{
  "head_dim": 128,
  "norm_eps": 1e-06,
  "positions": "rope",
  "init": "normal",
  "init_std_down": 0.0,
  "lr": 0.0125,
  "beta1": 0.93,
  "warmup_steps": 0,
  "decay_fraction": 1.0,
  "decay_shape": "sqrt",
  "batch_tokens": 32768,
  "seq_len": 512,
  "train_tokens": 288500000
}
Each number is 50 + 10 x the weight over its row's rms, rounded and kept within 0 to 99. Layers, rows and columns count from 0. The size before them is the row's rms in percent of the matrix's.

# up: layer 3 MLP up, 768x256, rms 0.148, rows 78-130, columns 128-191
# down: layer 3 MLP down (transposed), 768x256, rms 0.0798, rows 78-129, columns 128-191
up78 099:28 51 55 56 39 64 41 45 29 49 43 54 46 50 50 55 48 53 41 44 54 58 33 36 55 45 47 41 39 40 66 48 46 67 53 52 71 48 51 54 59 51 52 53 71 59 47 40 52 49 35 56 50 40 48 52 54 51 69 54 56 70 50 64
down78 102:33 52 51 37 50 59 60 51 44 50 41 69 60 45 38 49 51 68 59 60 53 37 39 48 65 39 37 60 46 43 61 50 50 79 29 52 46 38 43 49 60 62 39 59 56 64 59 41 38 57 50 44 36 39 34 70 48 49 50 44 52 53 26 58
up79 095:45 46 50 56 58 42 51 55 59 45 55 49 47 36 35 44 55 60 53 41 60 63 52 73 73 51 49 52 52 43 59 66 64 60 55 37 52 39 72 43 67 43 33 66 39 49 37 50 59 63 47 52 65 63 44 40 70 37 42 43 36 47 44 57
down79 100:33 56 48 28 57 48 54 46 25 39 60 53 34 49 46 33 51 53 48 43 47 80 41 77 50 47 33 49 46 44 63 55 37 58 55 51 44 56 59 56 31 55 53 60 67 43 51 43 38 58 35 64 59 56 70 77 61 32 37 49 30 49 49 53
up80 102:52 47 46 54 25 57 50 27 53 61 58 35 38 34 33 52 41 57 59 48 60 55 56 50 60 48 44 65 64 26 43 64 46 37 57 55 53 49 30 59 68 29 56 60 63 60 58 31 33 50 51 44 41 51 54 50 59 64 70 38 54 47 45 55
down80 102:64 60 67 41 30 58 48 46 57 49 61 41 60 44 26 50 47 49 65 52 56 62 48 63 69 55 47 56 51 46 46 43 59 50 43 55 51 62 33 51 46 32 46 47 57 51 40 44 41 65 51 54 30 54 66 58 41 68 49 37 34 40 53 48
up81 104:34 42 66 55 42 48 56 53 67 44 50 53 35 50 53 40 51 41 67 67 50 52 67 49 45 44 33 54 37 54 52 42 54 72 38 55 52 51 52 38 38 52 60 44 56 55 62 25 66 49 39 59 65 23 38 47 64 53 41 52 62 57 59 36
down81 108:55 53 51 70 61 57 49 48 59 68 60 43 39 39 50 46 30 65 59 46 43 51 46 49 41 48 49 45 47 68 41 35 52 54 56 58 56 39 62 58 63 51 47 48 39 57 53 55 60 47 67 44 49 58 52 53 35 46 47 57 43 54 60 50
up82 111:56 59 49 56 44 50 56 65 44 34 39 59 50 50 60 23 62 74 42 57 54 73 53 60 65 61 28 41 58 47 67 60 61 52 41 43 53 59 53 38 41 44 47 47 48 49 41 54 51 52 62 60 40 66 38 30 52 44 54 53 57 54 63 38
down82 098:58 51 52 45 52 37 53 45 46 59 47 50 56 60 46 63 66 53 64 59 45 41 62 49 62 62 38 63 31 62 40 51 56 73 55 43 47 29 49 33 56 52 64 46 40 66 60 66 63 45 47 36 44 71 48 57 50 48 64 52 56 44 50 61
up83 099:42 69 44 48 41 59 52 44 54 37 55 63 44 42 48 70 46 56 38 42 37 44 52 61 55 50 45 66 64 33 44 46 33 51 41 64 60 60 64 47 52 62 35 52 43 62 30 53 60 59 34 66 61 57 57 45 37 53 61 48 42 57 38 44
down83 107:41 60 45 78 48 48 33 63 53 44 60 42 50 50 44 56 74 38 41 58 55 60 57 40 36 56 64 53 55 68 61 63 49 43 49 35 48 59 46 47 48 52 69 35 43 51 58 65 48 64 49 57 56 41 09 38 51 66 42 50 60 57 66 44
up84 099:23 56 45 37 48 56 41 55 69 49 57 37 73 32 49 38 49 47 61 57 48 35 45 46 45 41 49 52 39 47 38 43 60 40 40 57 59 62 67 56 65 49 52 55 46 51 48 73 54 49 49 61 35 54 44 43 54 52 42 40 51 51 63 44
down84 099:67 53 59 41 37 65 50 68 50 56 44 32 51 43 68 50 36 75 31 53 52 43 53 25 45 53 46 49 46 43 60 43 65 48 54 51 50 53 55 57 64 55 50 58 59 53 45 57 31 60 38 38 34 42 58 45 56 57 51 54 56 38 51 42
up85 107:49 44 50 51 33 41 52 46 50 61 27 68 38 58 49 52 35 58 47 59 48 56 49 62 52 44 49 58 50 57 57 47 38 41 49 32 43 50 37 67 45 51 32 56 55 44 59 34 54 61 43 54 54 19 45 50 43 52 52 31 45 38 60 48
down85 101:38 43 41 47 37 45 54 45 63 50 36 76 47 64 46 52 37 77 72 55 47 52 47 60 48 60 54 49 58 43 27 37 53 65 37 47 45 46 21 67 61 57 53 70 38 46 48 50 63 40 60 49 42 46 55 49 39 40 52 43 45 37 68 62
up86 112:59 39 57 55 55 54 27 67 52 50 55 54 57 58 67 43 77 60 32 46 67 60 59 60 62 75 57 43 57 62 45 39 51 57 48 60 61 48 46 29 53 44 50 43 50 49 62 72 52 41 51 51 38 50 49 45 43 61 68 52 29 64 43 49
down86 102:56 66 42 70 37 59 45 46 49 66 35 49 63 57 43 55 44 46 57 42 51 67 43 71 51 75 45 53 54 52 42 42 41 45 41 79 70 56 34 58 55 80 59 39 63 64 54 68 56 49 69 31 62 55 44 37 48 66 54 53 53 52 45 40
up87 113:57 39 60 53 49 58 62 47 38 44 40 36 43 52 76 47 40 74 71 61 58 45 62 54 40 52 52 52 58 66 58 51 66 33 55 62 53 44 38 53 55 39 50 45 53 47 61 55 41 41 51 54 63 41 66 56 48 70 44 34 56 61 44 58
down87 106:43 64 45 42 51 49 72 40 51 29 30 53 59 66 64 53 41 50 59 41 59 48 48 40 45 43 37 45 50 62 52 46 71 61 44 34 38 64 41 52 48 44 43 46 65 66 61 56 68 33 67 44 65 41 70 60 44 47 56 48 34 41 46 45
up88 099:51 65 48 59 51 61 32 41 50 48 47 65 48 55 59 53 57 44 34 47 49 36 59 34 37 65 44 39 45 69 56 48 59 46 31 60 47 42 53 50 69 41 66 35 48 52 51 53 57 53 62 52 53 55 44 52 59 65 30 61 35 33 50 44
down88 105:56 64 40 54 70 47 59 59 55 37 45 56 70 49 50 41 44 61 43 48 41 52 47 40 39 50 60 45 77 53 50 34 57 64 44 69 43 63 48 43 37 54 59 47 54 41 51 48 48 45 67 55 70 32 47 60 46 43 51 50 49 49 41 44
up89 098:52 51 45 40 40 48 62 43 47 49 53 46 40 59 54 46 37 33 44 60 60 57 57 59 42 76 46 68 39 39 51 45 33 58 51 40 37 51 41 46 53 64 63 56 42 46 51 41 45 46 41 49 40 54 55 52 52 44 43 63 55 24 51 39
down89 105:61 52 45 49 46 69 45 43 29 53 33 54 35 34 72 62 56 37 60 36 57 42 47 37 49 66 45 56 51 51 48 41 45 49 48 61 45 44 39 60 43 45 68 52 58 67 54 34 57 46 47 46 55 56 56 66 48 37 45 53 49 49 66 49
up90 095:51 53 43 27 45 58 59 54 49 62 22 40 46 56 36 70 46 49 43 47 53 53 55 45 46 54 40 50 38 30 44 31 36 55 57 37 43 50 55 42 49 49 51 44 49 46 39 26 46 51 33 52 43 48 55 48 46 59 50 49 42 33 34 61
down90 098:53 37 58 39 63 49 35 52 50 52 47 52 45 53 47 47 43 44 45 38 49 50 53 46 40 60 47 38 69 42 53 38 50 43 18 50 51 66 40 28 50 66 50 43 57 52 61 37 36 54 35 62 53 55 57 55 40 48 47 37 56 48 37 48
up91 099:47 34 68 53 59 54 39 56 53 40 52 67 53 63 52 46 48 59 46 48 46 50 47 46 75 65 71 61 51 46 52 34 45 58 78 48 44 64 64 53 44 63 48 48 41 44 58 40 47 61 66 57 37 37 67 49 53 59 59 61 61 55 49 49
down91 099:66 60 30 67 57 50 50 44 35 55 49 53 64 56 48 45 51 45 52 60 51 54 43 64 45 63 36 46 56 32 61 40 46 55 44 70 34 67 55 35 54 59 46 40 38 36 47 58 62 54 60 54 60 61 51 41 44 56 41 43 56 43 49 59
up92 094:43 59 28 40 60 63 38 37 26 65 49 52 45 59 55 69 27 58 64 52 52 58 39 42 49 50 57 48 57 33 45 37 40 54 55 51 39 45 40 46 46 58 58 48 54 59 51 43 40 43 45 47 41 37 55 48 38 46 39 39 49 70 46 64
down92 084:54 37 18 49 52 27 56 55 58 45 47 58 62 53 54 54 38 47 60 43 44 57 59 38 50 65 49 21 35 48 40 60 46 52 54 64 42 50 57 56 43 60 73 56 55 57 72 60 58 54 48 60 44 60 52 52 47 48 50 54 50 54 43 56
up93 105:43 48 55 56 59 43 49 53 57 41 56 40 40 57 46 56 53 55 60 61 56 44 53 55 54 44 27 39 44 45 43 37 37 63 56 45 52 43 59 50 45 46 32 59 34 40 55 45 60 47 56 45 57 44 47 47 40 54 54 55 37 55 64 62
down93 104:39 25 49 62 46 45 38 37 62 64 40 49 70 48 61 64 38 67 58 48 43 41 38 55 47 53 62 39 52 63 46 56 56 53 59 66 35 54 55 54 48 48 50 52 42 66 65 46 57 43 62 66 63 45 40 66 67 62 42 37 38 43 75 58
up94 104:60 36 57 69 38 59 37 55 49 49 56 40 44 50 67 47 53 44 49 60 50 50 48 68 58 60 42 58 58 47 55 45 41 49 64 28 56 33 44 44 28 40 36 52 32 58 49 46 61 55 64 58 47 56 46 49 40 52 62 19 46 56 42 55
down94 102:43 44 50 45 54 43 43 48 61 56 25 59 51 60 55 50 53 48 49 46 54 68 48 46 43 51 43 64 66 59 50 38 61 68 50 48 41 43 51 41 39 50 43 46 62 44 65 32 68 51 43 52 43 66 61 37 49 61 58 54 43 54 41 48
up95 093:55 71 42 64 48 46 57 43 58 47 39 66 63 31 52 63 51 55 48 48 56 42 49 55 83 53 58 30 41 53 48 63 40 68 45 52 50 47 47 55 58 51 35 51 37 42 50 30 50 61 44 49 57 58 59 67 40 45 49 56 60 30 53 30
down95 098:58 45 38 27 41 77 39 50 26 62 47 42 54 53 46 53 47 39 35 48 62 59 70 69 39 62 50 44 48 43 50 57 68 47 51 44 44 20 23 46 47 44 51 48 38 63 62 42 49 62 51 51 34 52 56 58 64 49 60 43 47 51 68 64
up96 097:51 42 45 43 49 48 48 61 40 66 44 37 63 47 46 51 52 42 46 66 48 40 46 47 55 43 54 49 31 52 41 47 63 41 30 47 47 38 44 48 40 52 42 56 44 61 60 52 36 61 46 35 38 41 54 50 48 37 53 56 44 52 55 62
down96 103:53 47 65 49 49 51 54 57 50 48 45 59 56 44 40 58 45 43 28 57 66 48 41 46 38 55 41 54 46 43 53 58 60 67 35 48 51 45 63 53 75 34 64 37 35 39 56 44 60 55 39 58 59 30 47 39 56 38 38 34 43 37 56 48
up97 104:50 31 49 45 59 50 33 39 57 61 54 32 59 32 50 55 71 58 36 51 53 41 35 49 73 41 51 63 50 44 51 49 43 60 35 55 43 59 54 39 59 60 54 54 37 55 54 39 46 66 44 59 58 35 50 63 62 56 57 55 64 54 57 72
down97 102:49 45 55 60 35 46 59 48 50 39 67 39 32 46 38 42 42 52 51 47 40 54 36 50 50 45 52 35 41 60 54 56 46 69 48 46 65 52 59 40 61 64 38 34 71 49 68 55 67 38 48 55 39 53 38 59 59 52 78 37 44 39 41 56
up98 101:58 42 41 65 58 37 35 56 49 47 57 48 57 61 47 62 49 52 41 35 47 50 51 34 46 53 45 57 68 52 68 53 47 39 54 46 48 70 57 37 44 60 56 37 55 39 53 59 54 44 41 46 70 46 57 50 46 39 49 40 47 59 43 41
down98 105:35 36 49 56 78 37 47 48 53 38 58 42 50 44 48 54 52 74 51 57 40 61 50 34 48 63 62 45 42 55 53 56 51 57 49 61 80 63 42 46 62 50 53 34 63 55 29 49 61 43 57 63 61 58 57 42 63 46 44 50 63 47 39 37
up99 102:45 50 65 60 47 65 47 59 60 43 40 72 46 34 53 39 64 64 49 58 39 51 44 35 55 67 29 48 60 58 61 50 47 51 53 48 59 59 41 48 56 54 51 51 66 51 42 65 43 43 37 68 41 40 48 65 45 41 51 44 61 54 65 44
down99 095:56 43 37 54 55 47 41 49 59 56 53 58 30 49 53 59 45 49 30 47 54 52 46 73 54 54 60 56 52 49 50 71 41 49 72 59 44 53 54 49 40 47 51 41 40 66 27 47 60 61 73 41 75 55 39 51 43 45 48 46 62 51 37 45
up100 106:38 55 48 51 57 59 41 41 57 34 45 46 47 46 61 42 59 67 65 56 45 40 52 60 39 55 58 26 61 49 55 43 47 46 41 44 47 26 30 58 40 39 40 37 46 48 52 47 34 41 57 39 39 47 49 42 45 44 63 52 50 68 44 40
down100 104:61 28 62 54 50 28 53 48 61 45 57 45 50 41 49 42 43 60 41 47 70 48 42 54 46 64 58 36 47 54 59 46 62 48 45 47 46 56 47 41 55 51 53 53 65 58 48 50 48 66 47 46 66 39 46 49 58 46 60 37 37 45 49 50
up101 088:40 52 60 68 36 55 56 63 33 59 55 57 45 63 71 34 36 51 35 57 43 49 71 55 67 48 43 58 46 59 34 33 44 59 51 45 41 57 65 49 50 56 64 41 44 56 61 41 50 50 43 50 47 51 59 39 57 48 45 60 52 53 51 44
down101 097:66 56 31 45 60 65 49 58 41 60 34 55 50 52 50 36 55 47 41 63 49 49 40 29 64 55 69 52 39 63 50 43 41 42 49 38 43 71 62 56 45 45 40 58 56 58 59 65 60 57 48 71 45 57 62 55 48 39 46 44 47 65 51 59
up102 102:65 42 47 56 63 52 34 37 46 40 46 59 45 51 46 52 47 52 51 57 54 43 54 29 44 45 63 51 51 57 50 50 38 50 48 31 40 56 54 73 60 48 33 51 50 45 50 43 58 45 56 53 46 47 46 22 51 54 54 61 43 42 53 32
down102 101:65 59 73 49 71 49 45 48 42 47 60 65 59 59 42 41 51 41 56 44 63 48 40 40 36 37 60 64 80 47 50 29 47 58 34 42 61 37 39 64 68 40 30 53 48 48 41 52 57 57 44 57 35 23 64 46 58 67 45 45 38 49 47 50
up103 097:46 53 54 66 55 40 53 62 52 56 36 37 61 35 65 43 62 56 53 57 56 63 62 44 36 47 34 35 47 26 43 25 57 39 65 62 49 49 39 48 48 44 52 54 39 42 45 48 64 63 51 49 37 46 62 67 56 41 55 58 62 59 31 42
down103 094:51 28 26 48 51 32 31 42 49 67 57 54 64 32 57 53 68 56 43 49 49 31 41 48 62 56 36 54 46 49 43 44 38 44 48 61 44 45 41 39 45 62 46 52 46 61 43 80 56 46 41 47 34 60 38 44 74 58 46 58 44 43 39 44
up104 108:67 49 39 46 45 36 37 52 56 49 51 61 35 53 55 46 52 53 50 58 54 39 44 34 57 50 35 52 49 43 48 40 32 36 32 29 48 46 52 53 59 53 47 27 46 29 43 41 43 56 58 43 46 45 44 39 52 52 64 46 42 58 55 43
down104 107:63 59 65 44 55 51 60 41 42 59 46 46 52 61 44 53 53 56 55 38 60 59 56 62 49 46 54 52 58 36 50 51 57 46 48 40 46 53 52 39 40 43 43 54 39 62 36 58 34 46 56 46 45 50 61 46 53 39 66 44 61 63 55 54
up105 094:44 46 55 49 41 54 45 54 68 37 63 55 48 44 33 55 40 45 36 49 64 64 44 50 62 61 77 52 47 39 42 81 49 52 58 50 60 49 39 69 44 54 54 51 46 42 49 90 50 64 43 56 43 54 61 60 64 49 46 33 45 49 59 53
down105 098:57 45 51 44 52 43 36 46 35 39 52 53 74 47 42 66 41 55 48 45 59 49 53 45 42 38 62 43 39 40 52 50 41 50 61 64 66 40 30 47 40 46 57 59 38 41 50 58 40 48 58 49 37 48 62 53 32 46 51 43 58 54 45 36
up106 093:57 57 58 60 49 46 45 54 44 54 58 53 53 61 51 63 65 61 47 33 38 43 34 53 63 64 40 47 39 42 50 48 44 52 41 56 45 31 39 67 65 42 63 36 78 65 43 46 40 46 49 35 45 53 51 51 46 54 69 31 49 47 37 55
down106 101:64 49 50 45 43 37 32 47 60 36 66 57 35 42 54 45 55 48 66 26 45 56 40 46 44 50 55 53 39 55 55 54 44 38 43 55 33 50 64 53 49 48 33 49 62 54 53 42 31 48 53 56 50 57 49 47 38 50 45 56 61 43 37 55
up107 108:50 37 64 36 34 52 57 42 57 58 56 61 58 47 51 33 41 51 56 65 53 58 63 59 53 52 64 45 37 47 32 43 47 37 69 40 49 51 52 41 53 43 34 50 38 64 48 48 35 47 43 77 38 62 36 30 62 40 43 35 57 47 53 49
down107 106:52 41 46 45 43 49 48 47 63 59 46 35 46 50 54 51 37 50 66 59 49 55 43 40 46 48 67 53 54 63 46 44 48 55 65 42 43 51 49 55 66 25 59 48 53 54 38 59 60 42 61 58 34 57 53 38 60 39 42 38 45 54 62 60
up108 097:46 31 67 59 55 65 45 63 48 58 62 54 47 63 66 52 32 60 51 35 21 41 51 56 44 42 47 50 56 39 34 43 77 32 44 61 60 34 57 62 36 39 51 72 44 51 56 51 51 36 49 37 59 50 49 67 79 69 31 55 64 53 45 60
down108 100:44 46 62 33 40 58 62 51 45 58 48 60 52 54 59 53 51 75 58 43 23 43 41 70 45 55 66 49 46 56 31 64 53 34 51 39 53 59 50 62 47 62 33 68 44 59 48 49 43 75 31 49 54 51 54 55 49 61 58 35 44 59 59 62
up109 098:54 39 66 51 39 53 40 58 37 50 43 45 36 28 39 50 54 36 50 53 47 37 42 51 53 53 57 61 54 42 42 33 38 66 50 53 58 51 39 36 56 38 51 38 46 63 42 53 37 49 57 50 45 39 44 60 48 60 61 51 63 42 65 40
down109 099:50 35 55 40 38 33 35 42 59 41 57 50 40 53 47 67 57 47 64 54 40 54 49 57 40 42 69 53 57 50 53 45 51 56 50 51 57 78 55 49 66 38 48 37 65 54 67 55 43 55 38 69 49 46 36 55 33 52 51 65 42 53 50 44
up110 106:67 41 58 48 37 56 53 41 56 53 54 40 34 53 44 35 57 58 62 50 67 61 48 47 48 45 64 38 28 68 48 37 45 47 43 47 40 45 40 37 47 38 47 52 39 52 45 45 47 62 45 41 71 42 50 46 48 33 51 39 46 41 60 56
down110 104:59 52 32 47 55 42 60 49 43 50 50 56 49 48 57 42 62 44 32 36 51 51 28 46 42 33 34 68 43 62 49 56 53 36 23 49 53 57 38 46 53 33 33 43 63 39 60 64 41 47 39 56 58 62 44 51 60 55 56 52 56 48 51 50
up111 099:62 34 60 64 55 49 35 43 48 48 63 53 40 63 45 33 54 57 48 57 34 32 47 47 44 55 46 58 39 50 38 53 32 47 44 42 49 44 52 54 44 45 26 46 33 40 40 49 46 30 63 42 65 52 43 61 51 44 68 51 56 67 43 42
down111 099:58 54 21 45 43 46 44 34 64 44 59 37 49 46 47 53 48 52 30 50 49 63 51 49 48 81 57 38 39 54 44 47 54 44 60 53 48 47 50 32 61 50 56 42 51 43 55 38 48 41 65 41 23 39 48 35 44 53 33 25 55 48 46 48
up112 096:47 50 56 51 65 49 51 55 30 64 51 59 32 48 53 47 56 59 54 41 42 53 65 54 49 40 48 55 48 54 52 34 62 32 50 35 55 60 46 45 37 54 49 60 40 60 42 48 43 50 47 60 45 47 61 60 60 69 48 33 66 47 42 51
down112 104:51 46 60 59 57 47 62 40 44 49 62 44 54 48 47 42 55 51 55 47 49 43 62 61 58 44 35 39 61 51 43 50 53 53 57 49 57 56 30 68 46 53 48 50 55 52 45 50 65 51 49 39 36 62 63 61 68 64 68 44 66 67 56 40
up113 106:58 53 57 60 45 62 50 37 57 64 55 56 46 42 66 51 63 42 41 52 56 38 61 51 40 65 61 48 73 48 74 51 41 55 51 67 35 51 55 51 52 44 37 37 35 27 60 51 41 50 22 43 55 35 52 48 49 42 44 70 29 33 50 57
down113 106:55 59 38 56 57 46 56 43 30 47 52 49 38 31 55 39 38 63 65 53 48 49 63 49 48 33 27 45 53 66 52 40 50 63 42 51 57 48 36 58 41 28 41 55 47 56 64 63 43 36 67 33 51 42 46 63 34 63 67 66 32 45 41 69
up114 104:70 52 45 71 45 28 61 69 52 38 44 40 59 42 72 33 66 68 64 55 46 55 49 43 53 52 41 39 43 62 36 69 36 50 43 41 41 49 33 36 55 35 55 44 61 48 73 52 50 36 31 62 44 41 51 51 46 57 46 50 44 37 51 51
down114 100:53 34 59 56 63 48 55 40 38 54 40 58 34 50 63 78 62 53 42 53 51 50 43 47 49 45 42 62 44 47 50 40 62 45 39 34 71 42 70 29 51 51 51 73 66 53 45 48 46 58 48 56 42 50 48 54 71 34 65 43 60 62 36 54
up115 106:33 55 35 38 48 30 49 55 24 43 49 55 47 51 51 65 27 51 46 63 72 50 62 35 40 45 36 35 53 57 47 42 54 39 62 45 42 56 62 57 64 50 23 50 55 42 71 29 46 45 57 61 53 48 57 64 41 64 27 47 54 50 58 59
down115 108:56 59 60 64 51 44 58 67 55 46 49 42 37 38 35 52 56 40 59 57 56 55 46 62 42 44 36 59 43 32 66 64 40 55 37 62 52 56 61 63 50 50 36 53 48 43 60 66 47 47 56 50 59 47 40 53 58 50 46 67 54 33 49 41
up116 087:42 49 40 38 52 59 55 40 49 49 45 48 58 45 40 53 49 56 55 49 67 58 80 47 49 41 51 64 59 44 49 65 68 44 68 50 52 67 53 30 43 68 32 50 47 54 52 67 45 47 49 48 43 52 46 55 32 59 38 63 47 58 60 49
down116 086:54 43 62 53 60 39 56 53 52 31 42 24 38 53 37 46 30 55 45 45 59 55 39 43 58 49 55 43 53 55 36 48 42 57 32 40 42 57 51 39 55 55 60 45 73 53 35 52 40 69 33 63 51 57 59 45 53 39 70 61 59 41 32 68
up117 094:55 49 57 61 48 48 40 67 40 59 34 58 58 40 47 47 82 49 58 58 42 32 25 56 57 63 48 46 48 44 79 52 56 48 43 62 53 41 46 39 58 57 43 38 48 51 50 45 40 66 53 30 64 48 53 65 47 55 65 41 50 49 43 40
down117 099:46 56 51 45 49 38 44 33 41 48 51 45 68 37 46 45 63 50 56 51 61 61 53 43 48 53 56 72 42 36 54 45 40 56 44 45 53 75 61 46 65 43 42 46 29 49 67 46 66 26 49 19 46 42 52 44 48 46 46 48 60 31 53 45
up118 087:48 38 49 58 49 50 37 60 48 50 64 45 47 49 48 54 41 54 37 57 61 56 46 46 32 63 28 46 49 46 48 60 55 36 55 37 41 60 47 52 66 61 50 61 32 44 65 52 51 57 33 43 56 64 49 62 57 44 66 41 36 70 50 66
down118 090:48 54 40 40 60 43 49 27 36 44 44 46 45 50 47 35 49 62 49 54 49 42 43 45 64 57 65 40 47 57 54 39 42 65 46 55 54 50 46 45 52 63 33 51 40 55 59 47 57 41 56 51 57 44 46 32 45 38 42 55 42 36 44 43
up119 103:45 59 42 49 34 56 42 52 55 68 26 44 44 57 64 59 67 39 35 61 53 34 54 55 56 70 36 55 40 63 54 60 46 40 49 36 53 61 41 46 47 38 65 55 52 48 72 58 63 41 63 52 65 49 30 47 51 50 51 48 53 36 49 50
down119 107:59 45 57 47 48 55 50 53 49 52 61 57 32 48 54 50 45 75 52 49 40 43 48 68 45 55 40 59 51 49 49 43 76 43 44 66 52 40 44 64 41 38 67 56 55 54 42 51 49 61 30 50 59 44 51 46 47 49 60 38 64 52 54 62
up120 099:58 37 48 47 57 32 47 45 69 37 51 47 56 48 33 49 63 48 40 52 68 66 34 56 42 46 46 36 58 41 66 25 47 73 35 42 48 56 59 56 66 55 43 44 40 61 35 58 57 48 50 44 55 57 51 56 63 61 51 32 33 44 63 49
down120 097:49 47 49 41 51 57 42 40 60 54 45 37 65 56 38 56 58 57 52 47 45 45 29 43 39 38 46 43 29 48 66 59 53 51 61 40 53 32 68 30 54 37 51 55 51 52 41 76 55 68 59 41 55 49 55 40 48 49 30 54 58 56 69 52
up121 137:44 57 34 54 36 46 50 35 54 64 43 45 45 66 44 49 44 55 68 46 38 56 43 45 38 56 57 38 49 54 42 26 53 34 54 67 40 61 24 46 46 56 60 47 47 54 58 35 58 75 69 47 51 49 61 30 57 46 56 46 38 57 54 43
down121 108:55 44 54 53 52 50 46 60 70 46 58 45 50 53 51 67 55 53 51 57 51 33 53 53 44 49 50 44 57 60 66 58 58 53 52 43 67 42 58 60 48 61 37 63 42 37 27 32 50 65 65 32 46 46 60 48 67 38 55 47 51 55 43 51
up122 109:48 60 60 59 57 58 51 17 33 52 48 41 38 58 60 62 55 67 60 58 34 46 31 53 46 37 54 53 54 67 44 43 49 52 23 43 44 63 58 36 56 39 44 41 52 49 51 50 39 63 47 45 38 43 53 53 26 48 48 39 41 33 54 63
down122 109:44 51 62 37 41 65 38 60 61 33 42 29 41 52 36 73 35 48 63 47 46 41 70 55 81 41 68 56 49 66 55 44 46 33 51 58 61 61 46 71 51 46 43 41 65 39 61 42 35 60 55 38 53 43 28 35 50 68 43 54 34 45 53 51
up123 096:33 47 42 52 55 50 38 32 42 64 21 38 48 55 35 71 35 55 59 33 43 56 74 50 56 48 56 57 52 55 41 63 38 41 55 40 73 52 43 57 69 45 55 64 40 48 38 55 36 59 42 31 48 46 30 44 53 38 66 53 52 48 44 47
down123 097:57 40 63 57 57 43 53 51 39 61 47 41 44 45 51 35 59 47 44 51 52 46 31 54 43 63 42 30 44 51 51 43 49 51 53 59 63 49 42 48 48 56 50 45 57 57 57 54 66 81 51 32 51 56 54 51 56 56 46 55 45 45 56 63
up124 093:61 31 63 36 47 51 41 60 54 36 50 35 39 42 47 54 58 38 24 56 70 65 28 52 53 49 54 48 51 26 43 39 48 42 47 43 43 41 35 54 35 55 38 54 39 51 49 49 34 34 54 74 16 44 42 36 52 42 54 49 49 54 44 46
down124 096:56 58 56 61 37 48 45 41 62 40 58 50 55 53 49 38 46 64 57 55 52 45 57 53 31 57 69 40 45 44 45 55 33 50 36 57 62 51 31 35 48 46 54 50 53 71 52 38 55 48 72 53 38 47 43 42 48 65 51 62 39 55 52 42
up125 104:34 49 39 38 43 49 37 53 60 48 51 40 46 59 48 38 55 50 51 46 63 45 52 59 42 59 38 41 39 59 50 58 33 47 50 65 73 48 67 45 46 41 40 52 45 47 37 45 38 67 42 53 45 43 69 61 39 57 42 41 60 55 57 44
down125 106:52 50 64 42 65 54 57 67 48 49 38 39 35 54 54 39 51 47 37 43 56 62 72 56 55 52 47 30 45 53 21 40 66 48 39 58 51 47 51 63 42 65 56 56 53 54 41 63 50 40 42 67 54 26 66 58 45 53 48 37 63 50 53 45
up126 096:44 48 27 58 65 54 38 51 54 63 53 51 73 67 61 49 60 49 44 51 48 38 53 35 44 38 54 45 69 65 39 33 40 51 47 62 65 34 44 47 46 52 71 53 64 52 77 37 39 50 43 22 59 35 67 58 58 55 29 61 48 54 63 53
down126 098:43 50 32 62 53 67 46 40 53 34 47 41 50 56 54 54 56 58 45 62 72 59 18 47 54 48 54 57 40 42 37 51 51 36 59 52 44 68 51 39 60 52 47 48 59 53 59 60 49 48 69 29 59 58 42 52 52 37 42 56 43 65 53 58
up127 098:63 32 45 65 57 57 60 51 47 36 46 57 51 43 46 66 69 46 40 46 34 31 55 63 52 56 35 45 62 41 62 54 58 56 48 54 50 32 51 60 50 64 48 57 46 54 58 45 68 57 39 48 43 62 62 50 51 55 41 63 42 50 39 42
down127 093:67 40 48 53 61 43 51 53 65 50 61 44 58 46 54 46 63 44 53 44 37 67 63 39 53 53 26 59 32 53 56 41 56 55 42 42 29 49 46 38 50 50 57 68 36 58 47 48 38 48 30 43 35 50 60 25 41 28 50 58 37 60 34 49
up128 099:40 70 52 50 60 53 67 62 68 36 64 58 45 47 47 54 59 65 49 52 48 53 39 60 51 56 53 42 54 47 51 35 39 33 51 58 50 63 52 60 45 49 43 38 42 54 29 51 50 39 32 55 32 48 57 72 40 69 31 46 51 36 56 56
down128 101:29 34 36 60 62 48 50 53 41 34 69 36 55 62 51 52 53 57 46 53 50 36 63 52 64 52 50 45 66 48 67 49 50 40 41 53 51 61 54 51 67 56 64 59 50 49 44 64 57 59 32 35 50 52 82 59 33 43 35 42 74 61 49 35
up129 105:54 57 47 57 57 68 54 88 37 31 49 49 47 53 62 45 49 31 50 64 55 60 35 42 65 48 50 56 49 54 46 40 54 63 55 62 56 45 41 50 51 57 47 61 45 40 45 55 68 43 51 62 46 34 45 48 67 51 57 41 54 30 52 49
down129 105:63 65 35 49 26 67 61 58 53 50 49 29 46 46 57 54 41 52 66 46 46 55 59 59 40 40 49 50 56 51 49 51 56 54 64 50 42 33 43 56 43 41 39 34 58 53 45 40 65 47 40 40 63 44 39 39 38 50 50 38 41 34 32 51
up130 096:52 48 49 39 38 52 39 48 30 53 51 43 80 71 52 53 66 60 42 43 53 62 81 34 63 53 27 38 64 46 55 45 52 56 71 31 50 60 47 43 63 41 55 54 54 48 51 52 37 55 52 64 56 50 47 45 26 52 34 63 67 29 56 55